Weights of a small transformer language model: vocabulary 6141, 97M tokens.
Each number is 128 + 24 x the weight over the matrix's rms, rounded and kept within 0 to 255. Layers, rows and columns count from 0. Numbers have three digits each.

# layer 4 MLP up, 320x128, rms 0.0915, rows 0-213, columns 0-63
134113126145089144101159137144115136165155127124119138142150103115123148141125171142125127146122168144088135163151136145139107094061097120116102152138135128111089112137121098129113145141135133
147105180151114141150150082135109097100147121168127119087132106092108124087160103142123103164108107118133088080144100172135108124154131093167142149100123133125121142103122131169116157119178115
130128102110161097147138171118127119180101135129127126175110132119158139157127180110131131176124097125149078149134110123129151146108087164126139137159123118082160140131123127133128081122147133
106116162113130135128136084103096115151102102154104138083134171124126151120109152148107126145126152143107156146139120141125129124166125137143168106124114115153135137088118149111107108134131099
116114134176111141080161162131149085122147118152120150110125104075132125119088137132111097124125161112125123133132122128133063121113147128104131124121141154138150131126145123117186132147134129
143107141113139093139125169155142125107077129147129195158126139095133081140136088157130112154141114160151155118115135077122149141143078124120176089144123133137119122077107143130124101124185107
125114116164109136118139136136126167120135145118179137129126119143151130185072121126132089164144149164132142152092109118127104120146108079168108129192144150065146163063108146130093126109127178
122122109172144138141142122094156154120133102099133091123085091131136120144089133141189128115134105154124153135089112112123161122157107126141151165128146134134127109140150098093100103157110115
112150127152125126123125136129124142157122119148083122128144132129087124103101135135161136161164121095122149134100133107103105136135128123146115158124162129127153118183129084123139170094141165
139146145146106129113135150100112119123147126142154144125156113099111134131107095128114120100108161114129175115157146124123139083177131124169128106090097146125157168126141160139155065140118122
117168124119116129134148119102125116160151140118163123151109105172123108144126138098164118133190152150185106126095156111133156186117108089149138188112145158101136117148140145123143103128144106
141139114093109150125128115143123089076093157115148137093093128108122128117107116091122154093140133128083091127097121180148125150146124149139129113106150131135131110189054103132157102132155071
119138189121134121122141171111143147191163159105115143135119106177150144105078145124127146178125119145145147117130105088121105150126148112123118140094104133132112146155118139127137110153145132
106169111166124130103152145136136098125135131109123093164138123125101133133125113147118134146114173093120144140124102120097122140115093144107138144120116120084106105148133111110084118174098121
114107140121132128192099106141094120144122160130108151180155121105135100129100113147132106179104187105122127140125130163138155134138173159135137108116093118092107097077113142107119146152131104
126162133133131123159150116099113098102172102129118143122133145100074116139153146168116134150127183160128160086149106154133131105121110138128142112131143096139136103135147146135137138131113129
108127141110158127137127130127113090141136141139156128160133169124128134105082125131126111085113146084175129143152162104086093156131122177143092131100129116115164115141145143123149125123134116
149132133120133138139089095124142120100126132136099115121128121109110112129128127110102126173160090137081110150126109155140125114122134147121089116139109117119138143114126100137108169146153156
167124112105148127104165113116081101109123141151146143141088133114114122121085109149129096146150157103130188128118127105103145147153076128150155146148094161132176090124165118134062105112162127
111149161080141138089105112132123126127092133121149121128105115119133130091192118141161144124152116153101108152122116204115130131151141176111134079121101107093127124137125152164116100142102102
091129078128131148096130113127123122152096109108124135126100119103128127158171125122135091116178154128157166135130138130097112150134130111133129146093134117117139164133152122139108107144142121
135057136104094088099114085155117102135163125148097066133122102170103103150156164140126179115145087156108147133141133117144132110132073121126137155101160127119095127139156125171122120078126128
141127141109134189128054147112147112099114142139135104146134113145145107094138141153143143101167118109131125115093145123153134129084139112133113100141124177132133177118088156136129125104131142
159122101100143170145132154111115115152141098144104111141105162089123119139130122104134098081134111143174105148122108128139144140123088114139117160151126127092102108125136133103162096141132161
156115185130135132131142143097101110136151118163133144119119095144138161140106156103111107143128118146167110126064108123122127105124151092150111133099150134111115123131141111079133110142121139
136136105082128115079096088111177129121142169118149123130176097135097144103150147111131142116146149134134115129140120131141141167115076148136087106082128128107129106135156129111135154157132184
133132148109132128103130125141155156122126149112136168112135138168148105075130110102125167157132142131149134096132126122107128130122129112155144136127127122131090168139122154136149127112137123
138117140122124094072117120115177104104116121127158124110129136126170130131150118141149147139102070104113090179156128160105123086097136152133119167157131158167137091098117157132163104127112133
139108087094125147148096147166142135119115137135121099118157097123158166123123130111170093097159119105130138112121160112118108178151098120113178141121081126086138107098140157159155168157150112
123123158099127127105142130147133115121104179113161160117109121127108115160155124183124143154098110114100106134148155118147069105136133117131162138120124108134112129133083094158116140133132080
099146103146115116171121122179101132134166127149125130123103081121125076127097146098111095116165135129122134108137138120141097137137141117106131121141126160129119142104142115123165163119116120
131132101132144131127155158084134117144165106124126121136129144115131137096121136108130163119114107137138143121134138177131148162110117114151128113123126116175129091145181127145131168148126110
156101149123120124089122140155087130132165089104136096101141129162105135127195149117166120138134139139125140156085151135126091126125109103172118114159129150124099121138155144126133127135126120
113115146139140114148119120105135117156162135152133122120118124133150140137114112094124151132138137133105140175117135091126144121116104146135141100091141141154120137145119112162144113146102151
121132108110135119124099132105149125140112104164115104141106138112143056131142143116180131132143116125141160139143123135159139106103154116152131130138138105160133121098124106158116089135088156
103101093165141130151111140146125097153181146116137106173177112118107097129106144103126114139136165141126129121123138096120105139109126079124119113102141149131090132128096113128101098071121097
133079158082093188224112151122138103124121140128102166121109104113131135171133133145054132078127141132103093165148120100115101159095129133080087147132122144121131066141107129089134121103174170
117136136131116150116116137107133130143115158136135116146123140109119142108166130088136133119144120153126095143122098106145095128155118103131126147115102098115115130141102114098150141139076149
161134169172123091133113127136105114089168143106126099148093093176125131090109126147122114118184087144155127095123155172135142147127155123099113136127141103116133152142126105116139133111127097
142106119182084118102127117126127173132117152139149149126096090136143083157190138140112135141204103192159089099147135123127145127138108154153113117118110114121117164124144130116117094123151122
151157123101130108146133109143113103122126121145135117133094122144126114077094142127143105111122138113118110103141142102079161097146147089105090140141146105134154109156128119131161120113143169
146111111107115185125114142160079135151127091132156092173151133075139144137120125146170122165124093153199163097119083158185172106151098162075172159150139139108153136060099167180095097102200132
136159114127111127109123120070120115131085132120139120108110142113132152123123061129092097097136136126179108144142135110090118128153094126133135135090142097115108134133110092091121127102132107
078091149114091118130106147117097071126111138146134099122128112140104149137116104123105153125094163168160149140122134124165150116111129107144113185143131143133096131105146137136145149105167151
096156083121089123160127124164141118102150083129130151114118139123137134078152098118108172123142108124117117162143166131125130107151148109145123075116105156151182142122087113165136119126056128
144137100139141130121093179138134144169139142109137094184084165130130118089105206157124148160135094119108176161119126077143133173151108115118146116135140122122137171180112189105095087123167123
138124095110153126121081107132104149180133151107174099171147132118110149114128122159139122129105149101146140150102144117134114165140151160041104116146097129125115125156122151117171144114147122
155140112104150148115110095102137135118125133115122167107119116128174155129163080141097126120135163130155142163131119129105134138143159108049112101085111183105137130124092116056101128128145143
133107065119134155130111144146117111132123136121142141124115138130120166116151117137107143103093092166127137154124107123136140118151190138114128138108156132117117158146141114147172125123060137
099129162107100128158134132120178132145158147090188150126167108116100150105157137098080202134098103174158132127057130110133091141085095097132149147119112130167124107145156144183128134112174164
193116131133156072096159103163123118112090141064098144125070158132195108154126078178153071064122111088080141112151127163095150163135090082076103138141122120114101078065112169208118091157158102
089095151124101124084151065135155124125135142132136174131101156114142064095116125125119130113131187108141111078136109138127144113114128124157121105108150156117108135151124117158162134094131138
131111133147127099119129112131119119088138138090108104134088155117105135133158102130143144137140103138117119170141124137124073112077120118138099128127128109138131109134110138119139118152130124
121113135134128124111150133116157121123084143136129173146124121088137148157140145101140167106099139120155151124119148130153111147137143134134185184128128112120139132124113131159132141158127144
153144107146111092108095119148150148121107133098144131146182132137105137090135182102108149108136115115105099128100164168131125138142135124100077087169133136128086157167129139120157120124093094
162124111176131142108176131126130147103150142117158128094125117120138124103114100124126131140113108167138122153120117168132133123138125142136133104099087160125119167141144124129114108131102172
111109119132114143104123086136139149089138167138111107152126138083110098123137152133145117103157116097102125114103124151141150114088135150161165073116125130109153167108097129124137150137130120
101088118129149095119138145156130148113116139119121135157114150124128123111085122138148095091145134113148107129121151081104118114156130109100124170079150157163156142130091128103117117118117126
159147173115130128155153118083147163126130107123144126114129140100131164153138090118159075115113184124177154112126136157114122093162117153156101137107100136118109130116152127130114117149159101
157117126083091131081140137090134114148122133108099118117134169156160117128140175082119187137129118133142129120134144164161120161125137127159121125120104130123129104127131161105135095144123130
168124121110178147155117102143148157110134143105164146136147150127105116078108131151153121072137120125130092081097132109130162085126139100119131126118164165129128139163148140130144089123084143
142142120146118129099132133100144110142166107120160107094099116140151160090084154114104097144134114121141144120102122088139129126083111158138149139148153113167110141121123134107127161140100138
117157158134130121133137113144140111125146125139066110124091119179108085129104165123081170089160130132112110087161171133127121101128195102149116100142109137124111081113129119137172096139099083
130121135118103137087100122087113118136114128136096133097076112117147161167188147158056121187140130119118138138119113113122119121108156175149151135163130097110112144167124143123103155114120139
130114151118157152101122113164119098119148112130115140151149152100135173123121161158087180101105091141127139137112124125103116139138127117135130104132149135101107133139123111177112104172123135
124120099116152141149184127125122161149159148136130164132134131139112145155121126137143074111090134132112112101104130094129103136134129100147107109138094111141131142115078103147148121121147110
151129139139131157126127149106100147175136101122067137105119157108130120149136131120119125130141118144092122110161132113134145111138118108090127177119141109096156055122106126125097078096113138
132108138143105124135130140163144165137134141136093128174140109153149113098168089148169127144111120131149142141140096219120114097127124173149128107110112129127077171124127114142134135110084076
137146114116089174167083112129104154138118128159128110125099136137123151090140158168125139102111105119138130142101122104182093142151129171146145137118124140121144148130135168135124123168166125
120124152116136118122095102122119160150114122110099126156135102105168133128116143167167134143147136141145141133110133117160111110115098103081105132113148166149137137140155141098150132144159118
170124153123146107132185145106169068140143129122111107136139144169083129153181102088129146132118173119113147111141138099149123127107108102130137124118129114161129123129088060114145134131188088
101153108134139072116140119127124131113129108130092082101129144094133137141096130072166174158138145172086149167123062147126131128105111148115114129112084118160142142091114102135098203122097125
114094194129171117116054100129135106143142141132136094116151159121091113073143149096095165177112124122140106109120183114144159188110122128126103098153099115154166136131114177160155138116174126
110093079124155128168108108135104187119134088159122176152126097130095127111128113111141122106061112120170105121111166115112121159078131124088159108129139119150106132131112129073120121153131161
147140156119140142091120114124140143114098125125150094118105092113119139133079111160104144126138115118114179106097157116134156102096111137161154127118126083105113134138165152108099119131102131
142147103106168157163118120125144121090140181176161132065097147105083172154119134149133084173151159105135201123107120063157152113175095124149166190102136159149115148218206138131189147164167119
140133078077139125116139111153120113143104145140110128100137167147124151103147090120112117105115089125149084079114109060105109127167125147115102136137102114138115161137131204138129115154166123
107146121139124148163151119180074139154175097157113090148113073096112137145096130135112121080146113142122145131163141113151117114084139107122104157113171089103106163101161158130106080125099128
113137149136100149118144156142100139123105119119141123159116129073174124143107127129155102123074122136132110130157149128168125124124095101116139139118116115060082135125085132103121113129125113
122145124131146146108109157139136130144088099110116128142129118143112130105112098114167092107069161145131152138097167134101102114138127129145098201154135106125129135134150120152130068169094138
099113129166096144130092114183117139138114129122120117089096151146138118146096125129092121142156123113126113139140129115124127087168115127141012138127100160138122122109111139162154061049100091
106072104098132124105153162098088093146126167107113142103122119173140155114129088117068087102146097143178146131144126111102131131119108133179125140125098101130142142116115133180115134142162132
107135136133105101094128161146093113157065125167153140127112119125085135142111115067135125137136117119145137109203058099136104063139146113109146146112121101128136121165160129132130130127131136
131091138117120112126132173115130118111144114138080154090131171146131153118122139155128140133123121125147127107141134098104154175151146143143071143076136100119125078162105144132145137126095067
107116152121118127117115137143102135149141129144182098139140141110141111143129134158159117134174134131157143121133112139131152135143150125142162120089129167146121119138132060094138135148137100
129130141134097096123103147133100110149082124172150110110155129150156131133141141081149128136128178105118129109126123134141119132134155072135129102155157125150180150091120086155120129138093108
113089143084119161110168116105107127140169126122145163118164128119100135150163118130161142144144123119134134119115127139142118123128160111098118129145150155116125136133098126134123141099140157
125144151106076134139064101123124122101145170102117145164123127138146129113133114154119146162142113119154123136116144098134117136114150108109126144126165135127099132117142197114118118131147143
127114126147158143131130094106186133158099128146187129130144112100146154170105114072099145119113141099126118109125149121095124127115121133142132125159153098110162110122152142143144092143130134
122100100108156157129109098095111117119134088093134116102133133130137148076118140156108105145137132146102133169121122126100114120156124136106142085126142110129127158160147134116140107120181114
102133139102121117122155159149150119073119117097105160135125137138149144120117099084097108129132153127086103139126132151088045137106141145121109155133091145153160120124150107158141172108157156
154179099157128134153095112138123121163124148111105139096126124141118132106115105108100158165153134105118141116135106120153116131152089128160080196135133140147121114158115164152118134145121109
099156132144149129111091149093143083141136108120116124134137125073118160132182120117165149115104117089129088149130140180180132130108125120125149088056100099140155126152144163149093093158133144
149099100083105127118160156142087129112120125151122115171117097108125106165141138109117077118136114185136135135092121176123138109144122116120139154107086145063110087118144144117180148165170119
129130161179082123155085121104103139142110184126136104097104095173130168134127141109096089144178121127120154133123121118148138086161117110126125128113147141162136112148088117117059127144096091
128148173121099115126160137151132154169137126136099116101152090157127124151158114101097155122135114087081144119131109128098150126167112132126107140120072105136152125123134141133068140121133129
139121120144126101140147119161110146110153121111127129105129139115135149098119142157132130131139116163167125073115115132149107143168145090131132093153153179120134148115128159150161106129194055
101106124116098114127164132102103115139130143132122123133158121110138153100103130097133141137116109147152134113149080144132118131141187103100136128103155157139108089138127137115091123120121167
125135110132132155124121139161148092116095120127096140154118124146111086087087128127141147139137138167135124120134139140129174133151137144111085148100129140119181116137129102185130107148115153
158148147123139156091166147107157157136086151107151155150108149098157157148131065127143135151091132138112120190130171113096115187124132095117129143117151160131113115112121142098133114117161147
139122098084116145147090158129081129160133123150117128134106070126130101129105139136051174125155133110163119083138131083149136104151103119175140087128171116124170092097128124127092138165118113
195133110142106133109079153166152063137146097138087078138184125136110116132103106125144116110142106068130142130163152154077119123171171137127165152120131169144114136176115136133197092136130079
127145136110143137148188161131109115151147083154125126141088129125118149115136128130126122129140134165128111140135109204163131158135120136092108121148082117133129103117135076163127141131160123
095166123099132111108113121140096117163128123119163118092131114113130137117122136146125109107115102111129138132147152114136143100172135073129109128153139115116115133138114113132136095096177152
107115158107079116087111115093141138139135151116124151156140108126163152130106108143121146117109134138153152119104102112114180121129134160120141141120135139067126131137093154121116118119163110
117167144121150141102112145155123133083170120119141082126125075092123139126143139143127160083107102162100184128116096119116144093142160097149114142102131064174140122163151123157178139130063155
143167137141131131142137144108146143114113141153154131130107132118138130106130127117123148122133118117138153136148137124115101134130117184151112140145131133104145148124093154125160140112173128
171158131108171129100113150114118116119118124113117108128172101151133127125137125124113122171138096141161153125144132149122146126090144153127097155152147141179118166135131134124113119112137114
094095131175116123137139106108100134147156150112092081129121123164099133172100096170118131138175159149177128132111108114144117130123147119138138149160119136135123157145127097113092109081136124
128094080147099114128131117127125139146114114143136089088153107094113118165143113160141197150085122127118162157147106156135105128115153147144078140144122122156114170138138113107101131129149152
152135116102137088142128098138130169108152107122151152137174114078111128102115124112097129086107105159122116146130098138105144142123133079110115106109098112109155129163107107103138115154120138
112116108101101129095134137124121113076160156125132136139158121149096093118109136117116140122138121114132134121112123142150173105143148137153138158114132136147099131155189174090146155121153128
111137097116140164139068112097146141157143112122135160108132160126153121145089132118134141140152143129153137087118147111122147129109103103122106120170138179118111106074139148121120136111131138
168112079135181099140171121122129150094126117132175131172119132111156096124131110152123142110125130157120107102155144106133154170127158129177145144151149134131132089108116133175102131119119135
130150132146122088081139148142122117169131141095129102123166075152114133113133103131106112131122135122113131111113147112094118127097109102128093129111148122131110102155148098110155127075155172
116107187144161118109104100128174147149143153102107120098129110143102109147138121099140102144204105148116136116155113159122158143119144103130149153152141110127139151123145133134081140062126119
119106120099100131108137102103146090117123123126121192135107086127097143116134088122122119142149112119171131132108155178145156136156135110113102103103138106118139099147125109119130164127125137
129144133153137121121194114153154164068104125109146129101157150140137120134103153152139104117121120153118136112128118100106125115148131116135181143119105102053144143136168194125165103132154115
114122122163182177123167169106115100155108165136128144118139136145171144102160082146154126148120148089129086120156129135132127146095094143156196119166085094141149125130106169100140116105087100
190097141147118112152142118142105162059118117100170165103116114109148133139145097095150095118144165133117156132139127160130093109133120116071126144078142136120138113091132151200108154164095142
116126119143144118125109119153144150159167110145148114117133112110163164113147136145090107135086110146112145131093148163140081134147118135135147115075113139137173112102143148147158111136115143
110168166098091084124139132152120113120151128162126138107139090110168129106081107116140125080130140107166106119125097142124134126135144106126045104098122126114117145138146159120143141105126123
117128140096157142144122127104107180131121098120115114114127117109129135175156132105130103134156126125154091166151125158132142105101137105128124185106134114094119103101119101113062179155099164
074131114108092162129144162166084132149151161127121132152127142107160159093139122141115119140156110130152140173114102105170105097092114106117107160143132156134135134153102102126163097128093138
112077152146111140150133125122128152083143104065146169053107092124092144137136154145130113119134168133145112098144169172159128128118155130098184148143152116142090148189110138156118115172155097
114144109141115136141131118178135098121123137148108167157116158109100131137102123071089160117182103142105143105100141081135149131140135130132174123147128150138178125064149148097157163130115182
099124203151110116123138103141143120124124115074153140144142109096138167115142136136122160143079118146107068121122143094154150124121125136154183087175100143101113140111091123110130138149143137
124089140149120072111144146156126106093132102156148142120154094109111130116138154122150154150134156122118110147175116124147133103156106092156120123097139118095109135081142064149096125170116087
106081140129179082123130138141138140164137116152094141144147112152146133111113139144123117166135120122146133124115146112144094121109109092094105116135143111155137133133150159107095160131124124
155129137177109146165119120147124142134124163178142143105131129095094117131139173118127121123158143147086184100107170128146153105120135074171132098132189122147115130122148141134167090118084127
106118136165130147108134137130136138115114135065134155143177148033149075157124177165100104158141094144161025149128159102108101093138160106140163131097102119166157160100179172089155126133104148
136159133126136200119117128106096137049162110128132125125144110139116133103144157171127124120160098169144097100132121130081121105103130127099183119170136104153138082139094151149171109131163135
129105123126114114123127119146127091133144108127157109090148100178127089129130113154154152070167113099094120125103093154145107113150142119118182123104086195159107122137120086147137141148132123
134108136125131118128112134175139112165113130115139131135148109128168168127084100138138152113130154114117140118110117131126110154060135123089107128146160149138068129115160118114124135068149117
140139108154100129093150091109153098155121072142111131106174134123131142101109121080101120131123197142159133109165098161113121144140112116107121113138096131108134138143124147137096156186163067
104104134113129118139130134147122081130127145152169098130086147132145130139122152161168102096146150132156112143100152143137134150171136140120125131068130095135172083075175095126141122110154130
132106152127140101138127134133111127112104123128127166115133178106135137114156125124163104120139115102145105092193132146130130121132149151135132145104142153118120126138131102105113116098125114
107165157126116134131088144116157100113125072142145117111145100115103113148128151118142138126104134150107115153130145161160150105126119137133124121101142131098130114163124140160113136181132110
127133143101156128116127114113122139163148155128128118120120155121156166109140113102133127156118139145180097119110149132136094113132139160131122078090106121125104089135131146101137098150164163
157143107163126093166084124121132141087109125151119105142118169103134111145130133148130116113137139123092144114147148135102095131116146112106127133093110140139139107149093096145137173143132135
113128163066113135113140152160129150133117094189126145106119129109160157111157177111154096095162143131115095115120096121115149109096141111105092146105101119152156101228142163116146138096126151
125118128097147111143107151141107145147111118137092151125115143156135159085137126140073118138177104101134128116133152099136103068145163109121099141086139111126106177160111105173134099067111129
134117157128125132098126108120176151130130146114155131112143149103131142119153157120098136141136090126147140150125094142135131119109133080136153106146150174120080129110125105146173134163158123
141109111167165124094181123113124148117113143161132108082102153132172096131128104106161115110137126135119108122171114145099124103127084146097131200110132067170075076135159157148099099120079152
104122116117152153091143094094148106111148122143124119135126133128127131115125127138164140139123123148153142141149137109163183140135091116105152127123130097139169096131113126166161110126147119
119116152119110106154098166115124078110101140151106128110084123119104117148157101116142143153112123143163177137094121105133121127127139090125108143133133102124120126159149183113128146129144083
137122128144145151135120125151162116160166087134134134131142139164134153114115130121105132129176117119117127129130122144118155142122160157050098130126129180205164114166143088138129143144124115
090141128134160127160156098148142150130126085122163163113121117149127118131158119085149131196135126150154107120100140143143110104127130150119096109129132093134127115112129136122118121144123111
150067138119137104145069145120105101129152095117118113138096135116104139111122112116126127137151137136126141124137169140142121179122136140178136102077097137127130098076101091168136145138136140
116128164151160105123125097117066139091152106104137089127155101126097132146136154152170131138142129137065190125124093112141117202173155131156170121142118135165159086112141110188109109106158133
113116152134148121115139108113147146091157088104180113133117143104120151127154098140175120149131095120119103127115125189138170140111151097156124102127099120101105129112092097132091135123103103
055144130120138101104131122147098085152163094141150128148116102115107175075093107128171163131120119121107083135095094118136127118126086138099134198121116120099171143134131157117088165122140142
165123135118136110141127090135118085147156118119132109140173173101138079137093106172114163155136122152151137139061142119141093141089100124107138151137114128170130114157135177138146109126118132
151123170088104139170158075139122133120159168160109131157125122096134123106125140148127118119148112131099117139154133114137128129081117089101107123143155123166113122130137108141131143180149131
129109139139097118114135113128138087157150152171115079120147137136133099129137092126139136124102146129183125114158166116121114122135088122159154090145104151133155099163071105124176122137141082
152103145122142114108101167095133121136166170110141093153142124137112120115152150136132159127117140128117164105146086124113163137149155133150126152164094117109131113122118164135123166135120144
120149141102152180158144093115139125092153096147139152157149087121119148145074109145152123173129096123111113086066158139135123143108114144121129169130110128110143155101143116144098138121123180
105128122107099156130135146119098146124138131125128133135084135155119124122084134147142171089086100150156109097123111117107066128080142124133126101106157130157162186173152126139111123158133131
121101100103112159149125118158096133159127162174087135145145108113117147092161159166124100133103164131124105172124110153108159127119149117142154124138128113086151121156110124117147150098131122
104159108055157190119151185132134112119116126155160199109154130146150092117098110161082068127115169155151167132159133108160152112116133078128132147113074132078133125120135119132128152109107038
115127118128154123110153132154164118126129138118115130112167150130114103095120176121151128148161139140115113101122140159135152136126136122162129112162112131112131124137159129024102101147104128
158129115129149123159119118129156135128119157088132157146120123139152141104139158111154129140135115096093136101183132172131115122119116137086140156138120148117117103109139134158133136137176141
119141125141141133156133114171132168108128123158123118104116116158132131105083104130151174123158154108086126139130103103127136117085112132165116080093122164077128124145083121094124107125139110
132125133162153156119161159103142151138100150100086174108159118116106121147119119157172113127118112112134151168120137148125134140148126096113125115093142127116103126176119132174150101156113149
110111144179113116119116126172155150121152108111172103109141149139134104098149133161148134124159132142126100169115149112152130132125125153112124184156147139140140158113109152119125070099100133
139156098132112122122162102098117123097095096148119126153129124144114150070094164169129139125119131142141133153117126144119116097124139125133160140164109153128109154162114141138114143132153125
100177129105097134113134126152116130107129114137147127145094144083199135116163139136123089109158147172140106212099058163137079075150124144185147146119159171089098170142141162104145177100136113
185103111130180138137131096121172157120145170101108132103095113126127128154100141155176093147124150107181126087146128097118169136115126123104127143126126143134159121136141112125111155082117131
138120151136138178136105102175109122120174154142055099097103119111140154137122127112131117135110140089113116119071131120129123142123112137112138151129121169137153109117153110162139196108152148
170166109131083150131126140114126152127121173088139110109170035124085091137156170094160091163118165157142156135159104115130149138159155152109122116142148118065116153103105098129155135180123133
091090151113104136154151170139135131113147098138158159136154095109148110123144121107122155119136160113116124131130160134123113146153130142154132111078111151108142125135110120102134145116106139
125153106147106144122143191064088129106147137162146083117082080112148123136121139121133115077104146100149114135124100107108176116148139120078130159145128107108117132130116128130129131107130111
129140106161142117123138156123165120102144137062144147115151141127094114105138143121131134085127126142114154128092119166125103123136138090139170100134105154105147165131131122135117144121166101
116117135138106135170116132135131165132146169132124097177170099108102131127107106142092153150100098185162137105151101097093112098134142104129142155159116152158127130124134126108150097120157117
114106162139156109137149106127125115111125163116111160150163109179138095143116107168133121132138138098119123125121092065104132105096092112141074126126104085140130107121119088141162115068118192
103105138075185151115176110080120111112110086125126113079147119151127186049112153106079158090122126134126098146159158115139148103145160129141134105115124087106102124133116141139179103127147150
086114094159155132106143168136118132120120153127099137145164111147152116180112123170128123102157160103168136092127148153141115137154120143164106159163045098137096151093124151113176174147153119
122144126131085150148119175116121099102077140139143137111105089142117129165102110144137115100119104097184099116172134138132143083143136139087098112114108140100126160122111128163169164116141123
108093162116173156186104118122146109133102058174118145089114133105143169141131160180155163116149157140091136135143135104130111109169101158135134116101142147098165077127152115161083136139136139
139130130131145164114167097160127130150128129136148113155147138112115088133132109096149124156109128147105089105125155143114169105106074092113151133137146148127126149115143124106114122108138120
126140082138130148112108145156196128122101155101172108126130107146102118103170128128090126122121066104140093110116133095096111104107123123128103111109144137126128146144119122103134132079111127
139133048137076148137154135125097160163129140146159110108129144150128103130173102109130139141119101081153144124098096147138164111149133098127144125149102127127132170124142127161068127131113086
175145125116139100092131108086127152129107141101140129143117124139114119140117130150114123138132154115090123082165150147171124111112121097157126121108134094110133076124109110141163101143111141
160140146166152132153127106112082164122098142123119137151148119111114155128113138150118111123123107173144122113089108161115134113164096111141157170138130135116143093115143121147113165137133134
171149128117130090134151138106106123151128088115161140095109150102136162181179128100119083107115121135165160128127119138123077140099088168092140108144159109120119132082115112139157171128133118
133107127122131102111157151135150177118165166142145135135108141138116126099136117117130096132131100077097179135136140109093133090099128157103139143130133136150158129136129149151130103121122115
130102128153115107134117177122140127134101136193152103087155140089129105188151117127054111141162141145107121131138105141134190139099075126125108159113132118116145134168134128121137145106147131
114092103054154097102138161137105157110093109151137096144129113104133086125104123139116117122126146134109098125147167195126095157133149133139078122123096123122140102129138125110143134117097144
125134117129117140182099084156096148125108138122137119126176113157113119102133137154137114123174116103108093162143143134131151154125136138110122080133118100137088131164116149141101140117129114
137116147120162106126090117131113156109131088148128132107139118106132110125137128108131144152134136108132109115160129154079144092164121143114137141110129131112120156164121122159111105139176110
108107152128119155084158154145164067154107103166105101133098121112072127113101112143152136161151088115104161109145106109135126149120103101158111180124125143151096117138144108147091134105134151
142086114112135138115107125132093165139087148131135101125089154137135134114155114116152119122113093176144116136154114172169099120174085174134109065126141124136143138070095143125117130096098064
116103142165167110107150114171099151173133136143172154138141141106129142128127095118130163139131150107131075154134110159117139122166143131148152128095102113123155131125098104147110086143162132
147144114123131119106147091159111155147109104117123108186164150153134119095115117093093115107134132127134124136077113099121129115138094165133134144180135153161126184155121134097141141117134118
118116120151130128120143120100147143095125128140100148163110169114144099149083143169094133117121143128100147127125113133109110102113109114142103105122117171129097135176148130130172124118133089
155135137107130146172104148167092131115105137160116087100078130181164147141133163132125133156117133114141120072173101120116105128182113116169117159148143132163133165127113161163114139097158118
121129101086117140157112104106132166126111133133135109123156140139100153148121144102129127114158117151176156088114114120154113132165129148122144153151125169135082159091146145077144105173148098
129143103114157141113163138118139163139130132159169121147127131136114135143083122104146127133150105137162103110074134142105102200131145080135111137102149188168155166123170107129109145130088172
110140114193139082122147156045085158140145141130148144057141064160167092042131157093156139111130127145135113136127119153163097147139090159129113117100129120103099128114109089144118139094158108
085156153088167100105152080105079119099106134144154150143170098160114136106131147153127164116141103126146150063161144076096132125099136123175155093143136079082116059091081131093061117137167132
169166158137169112121136083185153115136136127148131144122132202122113140097135088107156169172117124099119111137114089139127177077178084135104126081150093163161143146099128161103123149148140179
105149164147123123134141118123126182135158126111119103143139118160119123130156149164124113127102114082124115161100132122124108091124144098128118109140149130135176070133071093121139115166113137
157149110145105125151078086139110152153142153100135110106142134111165135129143099136109119137137118117129158170136110147090096148098153162136128141116139168148113142162092123139128112134105160
133075129129102117119131158107132133122146147102169188100108111141137150074126121113135161107134120132116154115179106147127096130127143116155132131141121130114126148148100112159113101126131129
108140140144106113099172092114065096061138150126139095138127175148112147079169139110127097120124108115126120155169123119126131122167163140108134116144142096140124097161132140158215077095132105
134145107144142133120144138163132117127143165089101137137115108122135094139147116121119151115083067125115198096133166162080106130144124126119137130136134131116076140097102135136154151101137111
086108146135111125157120109153113137134101138125148154111175108188171156080165150135086142131138155127101125124103122178151136136093098181124114134126132092132132134119099152126080123107136148
149147095119145150095124107121164133137137109126143115151126124129118145134122171155138109143134094136124154123098085100158120146116080148140159126135180108142145160120123136117132104117090159
144095158135119171139156154130114130155111097160079136146170099158179112144160153134088125110115145142124062171134104123123159112108152140100144176115145099155158148163133126124115112091150061
111141110107155141070126151152134120139151124074088114142182110139104178120117090140131119115148182139140118132121109124148154110141134130151131095168155115149069176136113129099144119094122143
132102149099096121104111128137116114129127097161081124149148143135104183140122119132106148094156090112108117098102116151146102119121149123148131070068133180119126114141155124096130104149131112
098145135096132150081149122120122120145134107109144145115112150119112176135151147108145129138105126130132161139108132135094149103127140187121171137131139118148121115115154137131108156144144118
135122157124114116127119098119128163136116088094134112087161102139115120148106109119086153143165176122117095107108165098141157127089106131116112144148150096111171183109129128106121163132128134
119184130117155106091079085142121142123135145125115098090115101137119115113108152110164113144128112085130151110130117119158135145120122133115099134118119113137150128137178117118126109113143130